Each number is 50 + 12 x the weight over its row's rms, rounded and kept within 0 to 99. Layers, rows and columns count from 0. The size before them is the row's rms in percent of the matrix's.

# layer 6 MLP down, 640x2560, rms 0.00889, rows 173-260, columns 1280-1359
088:48 49 48 45 51 53 51 49 50 41 49 51 46 52 47 48 49 49 50 49 52 45 59 52 54 45 41 55 49 48 48 53 50 54 51 55 55 47 56 51 49 50 48 40 96 57 54 47 44 43 48 46 99 58 54 50 52 42 57 30 52 59 46 42 45 50 51 14 49 47 48 47 51 49 39 49 56 46 39 99
095:46 49 49 49 50 47 50 53 48 51 50 47 51 59 51 49 50 58 53 48 50 47 49 51 52 51 50 52 54 46 41 52 56 50 46 48 49 55 50 50 51 51 51 53 99 50 50 59 54 51 49 55 16 52 50 49 60 53 53 07 46 46 00 45 92 45 49 24 51 51 50 49 54 41 56 52 53 50 53 00
106:46 49 57 56 59 49 54 54 44 58 56 56 46 54 54 44 54 57 55 51 52 52 55 48 58 55 44 49 55 53 48 48 55 49 57 50 52 47 52 46 51 52 47 47 00 48 47 55 52 53 53 56 10 47 46 55 54 47 49 00 49 47 99 49 39 53 46 39 53 52 45 56 51 51 58 51 51 52 50 99
099:51 44 50 50 53 49 56 48 48 58 53 51 50 52 49 46 48 50 54 50 44 48 50 52 49 48 47 46 50 48 47 53 49 52 55 51 51 52 48 46 52 49 52 53 55 49 49 52 54 53 51 54 25 47 46 45 59 52 46 40 48 47 87 50 58 46 48 00 50 55 55 54 53 48 46 48 48 51 53 48
100:52 50 55 52 56 54 49 50 48 47 49 51 43 53 47 52 44 48 54 50 52 54 51 51 60 55 49 54 51 48 53 48 46 61 53 45 53 50 50 52 55 43 55 46 99 51 48 50 48 49 53 55 99 53 52 52 60 50 48 61 48 49 48 44 54 51 52 91 56 48 52 48 47 47 48 50 46 57 54 99
096:53 52 51 53 51 57 53 49 49 52 46 57 54 52 47 53 52 48 62 49 44 52 58 52 57 52 43 59 56 48 50 49 55 58 51 50 60 64 53 54 49 43 48 56 26 53 57 49 53 51 48 49 64 49 44 43 46 51 53 95 56 48 65 52 99 46 43 91 45 51 49 41 53 53 51 48 58 45 55 26
091:52 51 50 48 52 45 51 45 43 50 44 51 50 53 53 39 53 47 50 52 51 53 55 41 50 45 51 57 50 54 51 51 49 50 48 48 61 61 49 49 53 58 53 55 99 43 43 46 48 47 55 49 99 54 48 47 52 43 44 39 49 49 26 47 83 44 42 83 52 48 51 55 43 47 47 55 42 49 56 61
109:51 53 50 48 54 55 49 48 52 60 50 52 50 51 42 47 50 48 52 52 51 53 56 54 46 48 52 43 48 51 56 49 47 56 54 46 52 51 52 51 54 55 49 60 22 50 41 45 57 52 54 47 30 46 47 47 52 50 47 05 51 51 99 47 46 47 50 36 52 48 49 50 45 48 51 51 45 42 50 81
112:45 47 45 48 51 47 51 52 49 52 49 48 54 49 55 52 50 57 53 50 52 48 49 53 48 51 47 49 50 54 44 49 50 52 52 50 54 53 53 53 47 52 54 48 77 54 50 49 50 49 51 43 58 52 51 49 52 53 56 18 56 48 98 50 73 50 49 38 51 52 49 52 48 52 51 53 49 49 48 88
115:48 52 49 50 49 49 54 49 47 48 46 46 51 54 53 48 60 46 56 54 52 53 51 49 54 56 44 51 44 43 49 49 49 50 44 54 44 50 52 50 50 48 48 50 94 48 51 53 49 45 51 50 03 53 50 52 53 48 50 00 52 53 20 50 13 53 46 06 52 49 51 50 53 55 53 54 56 47 52 62
097:54 55 54 51 54 59 46 51 58 44 53 49 53 46 52 51 50 57 52 51 47 48 53 52 50 43 49 49 49 54 44 49 45 51 51 50 48 50 59 48 51 44 49 44 25 52 58 51 50 51 49 45 61 50 55 51 51 52 49 96 49 54 59 48 99 48 47 16 54 52 51 50 49 57 50 43 56 45 48 17
095:51 43 56 45 52 49 43 53 56 52 48 45 50 49 54 44 49 52 50 49 49 50 57 44 51 51 52 51 49 51 48 56 52 41 47 48 47 57 52 53 53 47 52 51 76 47 52 53 53 51 46 49 00 47 53 52 49 50 50 00 43 51 06 54 00 49 51 41 61 56 52 52 47 46 46 46 53 47 55 09
095:53 52 45 49 54 45 55 50 51 53 60 48 52 42 59 50 51 52 46 48 49 46 50 45 51 50 48 51 48 56 52 53 48 50 55 50 51 50 54 51 47 55 49 42 81 51 49 53 52 57 52 49 20 48 54 53 44 52 49 00 43 52 79 53 55 46 54 41 51 48 53 56 41 49 60 54 54 53 52 01
087:55 48 49 46 48 48 50 51 43 55 45 47 52 53 54 40 46 54 47 50 50 56 47 47 50 50 52 55 47 53 51 54 54 47 54 48 55 58 39 47 50 54 56 54 82 54 51 49 51 53 48 50 81 49 44 50 53 50 57 87 48 45 35 46 87 53 50 34 47 47 54 57 50 45 47 48 50 47 54 40
097:50 47 53 45 56 50 47 48 51 44 54 53 46 48 49 48 57 44 51 58 48 53 50 51 51 52 60 50 50 50 51 53 51 47 50 48 52 47 51 53 49 47 50 55 44 53 54 45 53 45 48 46 02 45 49 49 53 49 53 99 46 48 79 39 52 52 55 99 54 49 46 50 55 42 50 54 44 52 51 99
094:47 46 58 48 41 49 50 48 50 50 43 48 53 47 43 59 49 53 52 51 47 52 48 48 59 52 45 52 54 40 51 56 49 44 48 53 48 48 43 52 47 49 49 48 41 47 62 50 47 48 49 49 47 54 49 52 47 47 54 30 56 55 84 49 63 50 52 58 45 52 41 39 50 42 42 47 56 55 43 72
092:48 51 53 59 46 43 48 52 47 46 43 51 49 49 49 52 55 45 54 53 46 47 49 50 53 45 53 49 53 44 43 55 45 43 52 53 50 49 51 44 52 50 42 47 97 48 51 51 47 50 46 51 00 45 51 49 44 48 53 00 50 47 24 55 56 50 41 05 44 48 51 45 51 56 51 45 55 51 50 99
093:44 49 51 48 45 52 49 53 55 50 49 52 50 48 51 50 53 50 56 48 47 52 49 52 53 50 54 43 48 49 47 49 43 47 54 56 47 50 56 47 56 50 43 47 99 56 59 53 55 49 45 42 00 55 52 47 47 51 49 00 52 48 36 50 99 55 58 33 51 51 50 43 55 47 53 44 53 41 53 20
095:58 44 55 49 48 52 54 52 50 51 45 53 53 55 44 46 52 50 49 51 41 52 48 50 53 53 53 53 52 54 53 50 53 52 48 53 57 53 48 52 44 46 55 56 00 52 45 56 55 51 46 48 00 50 52 42 49 52 48 82 51 47 71 46 99 46 46 95 54 50 54 49 50 44 44 49 53 52 50 86
093:51 47 45 44 44 52 37 50 47 48 51 46 50 55 51 52 43 48 45 45 52 53 52 47 50 51 51 48 49 44 46 52 51 49 47 50 41 45 45 55 43 53 57 50 07 48 46 46 44 48 52 52 28 51 46 50 51 48 52 27 52 49 00 48 10 50 57 52 52 48 44 52 44 41 41 51 51 57 47 00
102:49 45 48 53 39 51 54 58 55 55 48 47 54 51 43 50 51 54 52 53 53 47 50 52 48 49 40 39 56 50 48 51 56 53 53 52 55 46 51 51 54 53 52 49 29 46 53 51 51 50 50 47 99 54 47 57 50 48 49 81 47 51 00 48 73 45 52 99 49 46 43 44 51 43 47 48 53 48 46 00
096:56 41 49 57 49 45 44 46 50 56 50 47 43 52 52 55 53 61 53 50 51 47 54 56 42 47 53 52 53 52 48 53 49 51 43 52 46 45 55 55 52 48 50 45 34 53 50 56 45 54 46 52 87 52 58 48 47 50 50 61 48 56 53 51 36 48 51 99 50 52 51 50 52 51 38 53 48 56 41 05
095:50 53 49 45 46 52 47 53 49 50 51 50 46 53 45 49 45 41 52 52 56 50 46 46 53 51 57 50 51 51 49 45 59 46 54 47 46 48 48 47 54 40 48 57 51 50 49 53 52 52 59 44 96 49 46 45 56 55 44 00 56 50 93 48 48 50 41 42 46 49 42 46 50 54 49 53 45 49 52 99
098:53 51 52 44 51 56 56 49 45 58 58 49 51 47 52 57 50 50 52 52 51 56 51 55 56 55 44 57 46 56 60 55 52 57 54 48 50 51 48 45 51 51 46 52 64 50 53 44 50 57 52 49 28 46 51 50 66 52 48 58 56 51 29 55 75 49 57 73 46 59 58 48 54 43 52 49 42 54 53 65
107:58 52 53 51 53 44 47 52 55 55 46 53 47 51 51 52 52 46 48 52 39 50 52 49 49 48 45 56 52 57 54 53 50 48 56 56 54 56 56 52 55 51 50 42 43 47 57 54 52 54 51 45 99 53 53 50 49 51 43 29 53 50 99 50 00 50 56 00 46 50 42 49 51 53 50 55 55 46 51 53
094:53 57 50 42 48 47 53 51 48 47 57 53 61 45 56 49 54 58 46 50 46 42 43 46 54 52 49 49 55 49 45 44 55 41 54 47 46 51 50 50 52 49 57 53 99 55 46 52 49 47 52 55 10 41 47 47 52 46 55 65 42 42 20 54 00 47 48 99 51 52 55 50 50 51 49 40 60 49 57 54
089:56 45 53 56 52 62 50 57 46 53 49 55 50 52 49 51 50 47 52 56 51 42 46 56 49 53 53 41 49 48 49 45 43 55 49 44 48 50 53 57 51 52 48 50 69 53 47 51 50 53 51 54 66 49 53 54 50 51 51 36 49 52 22 56 23 53 60 07 51 47 50 50 47 56 56 48 47 49 47 22
092:48 57 53 52 50 48 50 53 52 49 51 51 50 50 50 56 52 51 46 51 45 47 55 58 49 52 46 53 50 45 46 52 52 46 50 52 49 44 52 49 54 58 45 56 99 52 47 51 49 44 41 49 12 48 54 51 51 51 52 69 43 53 92 39 77 52 41 91 55 48 49 49 50 46 50 50 49 49 40 99
092:45 52 63 52 50 49 49 53 47 47 45 46 58 51 56 51 48 49 51 47 50 45 56 49 48 54 52 52 47 52 47 59 41 45 48 51 53 49 52 48 52 52 51 53 83 51 51 48 46 47 53 56 32 57 54 56 44 50 43 99 50 56 83 50 06 58 47 36 53 51 44 53 42 50 49 55 50 55 42 54
107:42 47 49 52 52 53 46 47 48 42 50 48 54 49 55 54 48 52 49 49 52 50 50 51 50 52 51 51 49 47 54 43 54 54 55 48 48 46 47 52 52 45 50 52 00 55 56 50 51 56 46 46 99 48 45 47 45 59 51 99 49 55 17 49 00 61 48 37 53 50 53 47 53 49 51 44 53 45 47 00
113:46 50 50 43 49 57 52 51 48 56 49 52 49 58 45 57 48 46 49 50 55 51 53 51 52 51 50 49 46 46 48 49 50 49 48 52 51 45 49 52 47 52 53 56 88 53 51 44 48 49 50 55 00 53 49 54 54 43 50 77 54 57 00 50 00 59 48 00 52 47 51 47 52 47 44 43 45 46 45 84
095:50 49 38 46 51 47 48 42 47 50 49 50 45 48 52 55 41 51 46 52 53 57 48 43 45 57 45 49 54 45 51 46 42 60 47 45 51 39 41 49 55 47 52 44 99 51 46 52 46 52 51 40 57 50 54 52 47 50 62 36 61 55 32 56 01 56 48 78 53 44 43 54 54 49 47 45 54 55 51 80
110:51 46 49 48 49 44 54 50 44 45 43 44 51 48 51 48 51 46 59 57 50 54 51 47 53 54 45 50 52 47 58 52 51 58 50 43 51 56 45 48 48 50 47 53 00 42 53 53 54 46 49 45 84 51 55 49 55 48 51 95 54 48 84 58 15 46 46 05 51 49 52 50 49 49 49 52 50 51 50 02
107:54 45 51 51 50 53 46 48 53 56 47 46 48 54 51 49 43 47 52 53 55 51 47 48 44 45 53 42 50 45 48 55 43 52 45 48 56 52 47 49 51 44 52 43 95 48 46 48 48 51 53 50 41 51 47 50 49 46 38 99 49 53 99 58 64 51 53 86 46 52 45 51 51 47 43 55 50 48 47 99
100:50 49 50 54 53 47 51 46 54 54 52 49 51 50 46 51 52 46 50 55 48 52 52 47 41 47 52 56 54 49 53 58 53 51 53 46 51 56 55 51 49 51 47 50 08 54 47 54 56 50 50 58 57 46 56 54 48 49 49 27 49 46 65 56 94 48 56 99 49 57 48 58 44 50 58 59 43 58 58 99
101:53 55 62 47 44 50 52 56 58 54 63 42 51 51 46 55 54 52 57 51 50 58 48 55 47 51 43 49 64 52 44 47 53 51 57 44 40 47 58 45 57 57 54 49 47 50 59 56 56 55 53 51 02 53 46 51 55 50 54 53 49 53 43 51 00 50 55 00 41 41 45 44 50 46 51 46 56 50 53 89
100:50 54 52 52 47 48 48 58 49 54 50 54 48 51 48 49 55 49 47 50 54 45 57 46 46 49 49 47 52 57 49 48 49 52 44 52 53 53 58 53 51 53 51 47 18 50 47 54 52 52 52 55 00 51 53 55 54 48 45 72 46 51 78 44 29 45 52 99 46 53 48 47 54 52 48 51 46 47 47 48
121:55 53 50 42 47 51 52 59 47 46 56 49 58 49 46 54 52 46 47 49 51 52 50 52 48 48 42 56 53 57 52 50 49 47 46 58 49 50 49 49 51 54 58 45 00 51 49 53 48 49 48 49 45 53 54 51 52 45 54 42 52 49 00 49 42 49 49 60 49 53 56 49 51 49 50 46 51 52 47 99
093:52 50 49 48 50 46 50 47 52 59 53 52 46 52 46 48 56 45 51 51 48 53 45 56 51 59 46 41 50 53 44 46 53 44 49 50 45 44 44 54 51 51 51 52 67 47 54 51 54 46 43 50 28 52 57 47 45 45 49 82 47 51 33 45 07 46 46 00 47 61 46 56 50 56 55 50 44 52 47 85
088:56 46 54 57 58 52 46 44 50 50 49 47 41 44 51 48 57 46 56 54 47 54 49 51 60 50 48 49 46 52 48 49 43 51 45 49 52 47 49 54 51 54 49 48 76 49 55 55 48 49 47 46 45 53 50 50 51 50 56 06 49 54 99 57 99 47 48 00 53 53 46 55 48 55 48 56 46 53 52 46
107:48 53 54 47 46 57 54 54 47 49 52 47 50 48 53 54 48 48 56 52 51 47 49 53 53 57 48 48 46 50 54 52 48 50 50 50 46 47 53 53 46 56 49 46 55 59 51 48 51 53 55 48 41 49 54 52 51 48 50 82 50 51 03 50 19 54 51 40 54 52 53 49 46 49 53 51 54 41 46 00
086:38 45 56 54 54 47 53 54 46 52 55 46 50 50 48 53 50 42 51 45 51 56 45 51 48 46 50 51 44 48 48 53 47 58 48 36 55 54 52 47 48 49 43 50 67 57 57 54 53 53 50 43 99 50 49 55 50 55 44 86 50 52 00 47 99 45 46 00 49 49 51 53 43 44 54 55 40 49 46 27
104:50 49 51 49 52 49 53 53 44 48 46 49 49 48 52 46 54 44 48 46 46 57 48 52 58 54 47 51 45 45 56 53 49 58 52 46 56 50 49 51 54 44 49 50 27 54 54 50 55 43 51 48 99 58 54 47 47 48 58 36 53 47 99 44 99 45 55 11 48 54 42 55 54 49 54 53 49 50 48 24
098:49 51 53 55 54 54 50 47 48 55 49 44 46 52 49 53 51 47 50 53 51 58 50 45 51 47 41 56 55 45 54 52 45 55 49 46 54 51 50 46 53 46 51 48 70 46 54 53 49 55 49 48 89 52 57 53 52 47 47 46 48 55 25 56 99 48 45 23 47 47 50 52 51 53 59 58 53 59 53 74
103:58 50 52 60 55 48 43 51 41 43 49 51 51 48 52 51 51 51 47 51 49 52 52 46 49 47 56 52 54 47 52 48 48 50 52 45 59 44 52 53 43 45 54 50 99 52 51 49 50 47 57 52 27 53 48 53 51 48 55 74 52 51 74 45 40 47 51 00 57 45 53 50 45 52 55 56 49 50 46 00
112:52 55 53 48 47 54 46 50 49 44 50 51 50 53 53 47 49 46 53 46 48 51 54 48 49 57 49 47 55 49 51 50 47 56 47 47 43 53 47 52 53 48 57 51 55 50 49 53 52 49 55 53 59 52 51 46 54 51 47 23 57 53 09 50 99 51 50 99 52 46 49 46 47 52 50 51 48 54 52 29
087:46 57 47 56 47 48 54 56 51 49 49 57 51 55 48 49 50 44 48 50 54 52 53 50 53 50 46 54 50 51 51 50 49 48 52 54 55 52 50 53 44 51 55 52 40 54 48 52 50 45 51 57 77 50 52 47 57 50 50 63 49 51 74 55 56 42 46 15 47 50 53 50 50 59 52 48 55 54 58 29
098:51 51 51 55 53 48 47 48 42 59 57 49 51 55 56 49 55 50 54 51 49 45 52 53 45 46 48 51 50 44 47 51 41 45 54 53 43 53 55 52 54 51 49 54 07 53 51 51 52 48 57 52 17 51 47 51 53 51 49 05 45 49 25 44 99 48 55 99 51 51 46 56 52 51 52 56 47 48 43 99
096:47 48 46 50 34 49 50 48 48 46 47 55 54 45 51 54 47 45 54 48 57 42 49 41 47 53 48 42 49 48 54 55 54 53 53 51 48 53 49 55 43 52 46 49 00 54 51 50 43 39 55 45 99 45 39 51 46 47 50 93 57 48 83 56 99 54 41 00 49 37 51 51 50 48 53 51 51 46 48 00
107:48 52 47 50 55 42 53 50 57 44 50 42 51 47 50 53 53 56 42 48 52 44 42 46 52 47 53 53 50 58 47 54 53 48 56 46 46 51 53 44 52 54 47 48 87 47 53 52 50 52 48 50 31 51 46 55 44 56 48 14 43 51 00 50 12 49 55 99 44 49 52 46 53 42 48 48 54 49 54 89
098:48 47 41 52 42 47 49 50 48 54 53 54 51 45 53 56 50 50 46 41 52 50 48 53 42 42 48 46 51 46 44 57 50 51 45 46 52 46 52 45 50 54 50 52 00 46 52 50 50 41 51 43 17 47 46 49 47 54 50 67 50 47 00 54 60 43 44 00 43 57 46 48 44 53 50 49 50 54 46 00
095:51 52 51 41 48 45 47 52 47 50 47 48 51 48 52 56 52 55 49 51 53 53 51 47 44 53 52 50 50 49 50 51 53 47 42 46 46 49 51 53 42 55 56 45 66 53 47 53 46 46 54 51 67 55 56 50 56 42 54 00 48 49 26 44 09 49 51 00 56 52 51 54 48 50 45 48 49 52 43 99
107:45 47 54 53 55 52 53 48 53 50 48 49 56 46 50 51 52 48 42 50 51 49 48 49 47 54 55 47 44 53 53 52 49 48 48 54 49 42 50 51 46 46 49 51 26 54 48 46 53 50 49 54 99 49 47 57 51 52 51 02 54 51 80 52 00 54 52 13 56 53 47 47 51 48 55 55 43 48 47 81
092:54 53 48 47 56 50 47 43 53 47 46 43 51 49 49 54 54 55 54 50 61 46 48 46 49 51 52 50 48 49 49 44 46 50 49 54 45 44 57 49 43 51 51 49 27 50 52 47 47 51 48 53 70 52 52 57 47 52 53 00 49 54 43 51 99 49 51 55 48 54 56 52 56 53 48 53 51 50 40 99
104:48 50 52 51 51 48 50 49 55 46 50 49 48 42 49 47 46 49 43 49 54 50 46 48 51 48 50 48 49 54 47 49 47 52 60 48 47 49 51 47 51 54 46 44 45 47 53 49 53 50 49 51 08 53 49 57 51 53 45 74 49 49 58 48 01 49 51 00 46 49 49 51 47 50 57 50 49 54 48 76
101:48 55 55 45 51 51 49 50 41 48 58 44 53 48 52 54 42 50 49 48 56 49 46 47 51 52 56 49 52 49 49 55 56 50 49 48 47 45 52 46 52 53 53 51 00 51 53 51 51 52 52 52 00 54 44 54 46 56 47 14 51 45 09 50 00 54 51 77 46 50 47 48 47 50 51 54 48 52 53 99
095:51 56 50 50 52 55 55 51 50 49 54 52 52 52 54 48 55 41 48 51 53 58 56 48 39 50 46 58 58 49 50 55 52 48 43 43 56 53 48 45 48 52 52 52 46 56 51 51 53 53 49 55 99 46 50 45 50 50 52 99 49 56 99 59 40 52 47 99 53 54 55 50 57 54 48 48 48 48 53 59
093:51 52 49 58 52 56 45 43 51 49 55 50 54 51 49 51 45 46 54 58 44 48 48 53 50 58 52 53 51 53 54 52 41 60 54 49 50 50 50 53 57 55 51 51 02 48 48 44 46 54 56 51 76 51 55 48 43 50 49 99 55 52 32 57 69 55 55 99 52 49 54 48 49 54 45 53 45 58 56 56
096:54 47 43 51 63 48 49 53 45 47 52 50 48 53 50 55 43 51 47 55 51 49 60 58 51 43 47 50 52 52 54 43 44 54 49 44 55 59 47 52 60 48 46 53 90 43 46 50 56 51 46 47 53 50 49 45 56 56 48 99 45 52 64 50 72 49 42 99 59 51 55 53 38 51 44 50 52 49 59 53
095:58 49 43 45 45 45 54 46 50 48 41 51 51 47 53 56 43 53 52 47 50 48 48 46 48 54 49 50 52 53 47 55 48 55 56 52 53 50 50 47 48 46 49 44 78 39 45 42 46 44 52 47 85 48 48 53 47 51 50 85 56 55 99 51 32 53 51 00 43 55 46 47 51 53 52 47 51 50 50 42
097:45 55 44 50 44 43 54 46 53 46 51 42 49 45 49 46 55 51 49 58 54 49 48 54 50 47 48 54 55 52 52 43 50 52 54 51 46 49 59 53 45 52 45 49 00 47 48 57 50 52 51 46 72 51 49 52 54 48 52 99 53 49 51 50 74 47 50 99 48 43 55 52 51 49 54 57 49 50 53 17
096:49 43 50 43 41 41 51 50 48 47 48 50 53 44 55 48 54 48 53 48 48 43 46 44 42 56 51 45 54 48 55 51 45 43 47 54 50 41 50 49 53 53 45 50 38 52 48 54 50 40 49 43 63 53 51 50 44 44 56 87 49 53 40 46 99 52 43 99 47 47 50 52 39 49 52 48 47 46 51 72
103:45 55 46 51 45 48 45 47 54 46 49 52 54 52 49 48 50 59 47 51 57 50 45 55 42 49 51 50 56 51 47 52 44 52 55 58 50 49 54 49 55 51 50 50 25 48 49 55 48 47 43 48 15 48 51 52 51 56 46 89 54 50 53 48 37 48 48 00 49 52 54 51 49 53 49 52 50 53 47 79
093:50 50 47 55 48 49 51 46 56 46 48 43 50 45 47 47 54 45 48 44 53 48 49 45 51 49 55 57 51 46 52 49 50 51 47 43 52 49 43 45 45 48 53 53 37 49 48 58 46 50 49 50 50 48 47 49 50 55 49 43 41 47 05 51 76 50 48 00 53 46 52 48 52 49 49 52 54 52 56 00
095:48 50 50 50 53 52 51 49 53 45 47 51 46 51 52 49 51 44 48 51 55 50 47 50 49 49 42 49 50 46 54 51 41 48 55 48 45 50 50 49 41 48 49 44 67 58 47 50 51 42 52 51 78 53 49 49 53 49 45 99 55 49 09 46 42 50 56 99 49 57 45 60 49 52 53 49 52 51 49 41
101:59 51 54 44 51 48 51 48 48 53 51 47 45 48 46 50 56 48 48 51 40 55 46 57 43 54 50 52 46 47 55 39 51 45 51 47 60 42 49 50 56 42 43 56 99 46 41 42 48 50 43 48 46 46 53 44 47 51 57 46 44 48 88 41 50 49 53 00 52 60 55 52 51 55 55 42 47 46 54 00
110:53 55 52 49 52 53 52 43 50 47 58 49 53 52 56 54 52 52 51 47 55 52 50 50 52 49 51 49 53 48 47 47 42 45 53 51 48 42 53 45 47 48 49 44 99 49 50 51 49 53 49 55 99 52 47 56 49 49 48 99 49 57 65 55 37 54 44 15 47 53 52 58 49 56 53 49 56 58 51 61
101:54 50 46 52 45 45 42 51 54 45 58 52 53 56 56 47 45 52 45 51 51 55 51 47 46 50 52 57 42 53 53 54 45 47 55 57 50 55 51 54 51 56 50 52 16 45 57 46 48 46 50 49 93 55 55 56 47 52 51 61 55 47 62 54 00 53 53 12 45 50 51 47 47 51 45 59 47 57 44 59
087:49 44 52 46 56 52 48 55 56 50 45 50 55 46 51 47 56 47 53 45 53 54 47 47 49 45 53 49 48 57 49 48 57 42 54 53 51 57 56 53 48 50 50 49 64 52 56 54 55 50 52 44 95 49 44 48 54 44 52 73 43 48 44 52 00 44 52 99 47 48 43 53 55 42 48 56 51 49 49 09
098:55 56 46 47 53 55 54 46 48 47 46 55 47 52 44 54 48 46 51 50 51 57 52 56 57 50 46 51 58 49 44 52 48 52 52 53 50 52 49 48 53 41 47 48 99 57 49 49 54 48 46 43 50 48 53 45 49 49 50 83 52 51 00 45 11 50 49 81 46 53 46 52 51 49 49 48 53 54 45 78
087:42 54 59 49 44 56 44 53 47 59 56 49 48 52 50 51 40 58 59 51 54 45 55 46 47 50 49 51 47 53 48 56 51 49 53 56 41 55 55 49 57 52 48 44 49 51 53 51 54 48 50 50 74 49 45 38 49 57 44 00 42 55 36 53 26 52 53 36 43 39 47 48 46 42 46 47 54 49 52 09
085:51 48 53 47 49 52 52 52 53 46 55 47 46 56 51 48 47 53 50 49 57 52 43 50 53 53 52 52 54 59 48 52 51 54 50 44 51 56 52 52 45 52 53 41 48 46 54 49 49 44 46 51 56 48 55 47 47 53 44 99 49 43 30 57 37 54 49 52 53 48 51 59 47 51 49 54 55 53 57 91
101:53 50 46 53 43 51 53 49 48 47 52 54 45 47 48 55 53 50 48 50 48 51 56 51 54 55 53 52 51 52 58 49 57 55 44 53 48 51 52 52 47 55 50 60 88 48 54 55 50 46 55 50 43 47 51 49 53 47 53 25 50 52 56 51 26 44 50 53 53 54 52 43 52 57 52 49 47 50 48 55
109:45 56 55 49 55 52 43 50 52 41 57 42 52 45 52 49 56 55 49 49 55 44 45 49 55 49 55 58 53 48 53 48 49 50 47 54 49 47 55 50 45 46 49 47 62 48 46 53 55 52 46 55 77 51 51 52 50 53 56 27 48 51 79 55 00 53 50 45 48 51 53 50 52 50 49 52 52 54 55 11
096:47 55 53 48 46 54 49 53 53 47 53 55 49 52 42 55 51 46 54 57 47 55 59 52 50 59 53 49 51 53 54 48 56 51 51 55 37 48 52 43 50 56 44 52 00 48 48 47 62 50 53 53 35 45 50 52 50 47 53 00 53 46 23 49 00 50 48 76 50 48 44 54 52 54 56 53 49 48 50 04
086:46 50 56 55 52 57 38 51 47 44 54 51 53 42 58 51 48 54 53 45 51 51 46 49 49 59 48 54 58 46 55 54 54 44 51 51 49 44 52 49 49 49 49 43 35 44 55 54 53 52 47 50 00 43 48 53 39 50 57 98 45 48 80 56 60 54 51 00 54 50 48 46 49 50 53 58 49 54 48 00
095:45 48 44 50 47 48 52 53 50 51 49 42 56 47 54 49 56 49 43 51 50 44 52 58 48 48 47 46 49 49 48 55 48 43 45 54 55 47 48 47 48 52 49 47 00 48 50 45 44 48 53 49 37 48 50 57 55 51 52 99 48 57 00 50 08 51 48 99 50 60 56 48 50 46 52 50 50 39 47 62
105:56 51 49 50 48 47 51 53 51 55 54 46 53 54 50 46 53 48 49 54 52 51 43 49 47 50 49 49 51 49 53 44 50 51 50 51 54 54 49 53 47 52 52 46 99 52 46 48 49 55 55 53 03 49 54 47 57 52 48 20 51 51 91 49 99 46 47 13 50 50 55 52 53 52 50 52 46 47 53 99
089:50 50 46 56 52 45 54 48 50 54 49 54 47 47 55 48 54 49 53 51 48 50 50 50 56 53 49 48 49 55 51 53 47 50 41 55 45 50 43 53 50 49 52 49 84 46 49 57 47 43 52 54 50 56 53 50 54 53 57 98 55 58 90 52 76 52 45 23 53 51 48 47 56 53 42 51 55 48 53 00
112:47 46 53 53 58 49 56 46 49 54 50 52 50 54 48 48 46 51 56 50 49 53 45 54 50 52 51 44 48 45 43 47 49 47 54 49 48 47 51 52 54 47 47 51 00 50 46 51 51 58 47 57 96 50 49 48 53 55 46 74 44 52 26 50 99 42 51 13 54 46 58 51 51 50 45 42 52 47 44 34
099:53 53 44 51 62 52 49 47 50 46 47 48 49 47 44 57 51 45 49 46 53 47 43 55 55 48 49 57 57 48 50 46 55 52 55 50 54 53 47 57 55 44 45 56 38 49 46 47 53 57 44 55 00 53 43 47 47 54 54 99 43 46 67 44 42 49 50 45 36 56 57 51 51 54 56 51 51 52 50 58
095:49 48 52 52 47 44 49 53 56 57 53 49 52 52 52 53 51 53 50 44 50 48 48 54 54 53 44 45 56 49 52 52 53 51 49 47 51 52 52 60 49 45 54 46 00 57 45 52 46 47 48 51 60 57 53 51 46 59 46 49 51 53 34 55 60 52 54 58 50 53 47 51 52 54 55 48 52 46 51 62
101:40 50 50 55 53 55 46 57 51 44 55 48 53 53 54 56 47 50 45 49 58 52 48 49 52 54 48 53 44 51 52 50 48 48 51 50 49 47 46 50 51 53 51 51 60 44 53 47 47 48 49 48 00 51 53 51 43 49 49 28 51 49 80 53 33 56 51 99 52 54 51 51 55 53 52 47 50 48 47 49
114:52 50 50 50 48 51 46 43 53 48 54 50 51 47 52 55 46 46 48 45 60 53 45 43 45 49 57 46 49 48 51 52 46 53 51 44 47 47 49 48 49 49 47 47 58 49 50 51 50 42 50 46 00 55 46 53 44 51 48 13 49 56 77 56 79 51 53 89 49 55 47 52 55 52 50 49 45 50 48 47
102:45 54 47 49 49 59 48 55 51 48 58 54 55 46 49 43 63 48 44 46 51 39 45 54 42 45 50 51 49 47 55 55 48 47 54 53 45 44 49 39 45 59 42 55 50 56 47 54 53 54 56 64 99 49 41 50 57 50 49 58 47 55 85 47 49 52 50 63 46 51 60 52 55 48 62 56 41 43 52 96
096:50 50 45 50 47 46 53 57 47 51 47 43 52 49 51 54 48 49 42 47 51 44 43 47 47 49 47 49 48 51 48 49 48 51 49 50 51 61 45 48 47 47 51 42 17 46 41 48 51 49 52 49 18 48 45 46 55 47 47 59 52 52 44 49 00 51 54 99 50 57 53 48 53 50 57 47 44 46 55 88
101:52 44 52 57 46 47 54 40 54 51 45 54 48 51 52 47 50 48 57 50 48 48 52 55 51 51 51 51 53 50 42 49 45 47 52 50 42 52 47 55 44 48 49 45 37 53 47 52 52 47 48 49 50 52 55 47 48 50 46 00 50 45 27 46 00 50 54 12 51 50 46 49 45 46 42 50 46 52 51 38
095:52 44 48 51 55 46 52 39 48 56 50 45 47 59 47 56 40 44 51 42 51 54 52 58 45 43 47 50 50 38 43 51 47 52 46 51 43 57 46 49 50 46 47 49 36 48 59 45 50 45 44 49 91 51 46 50 44 50 51 99 45 55 45 48 43 42 54 99 40 53 48 47 51 48 45 52 51 54 51 80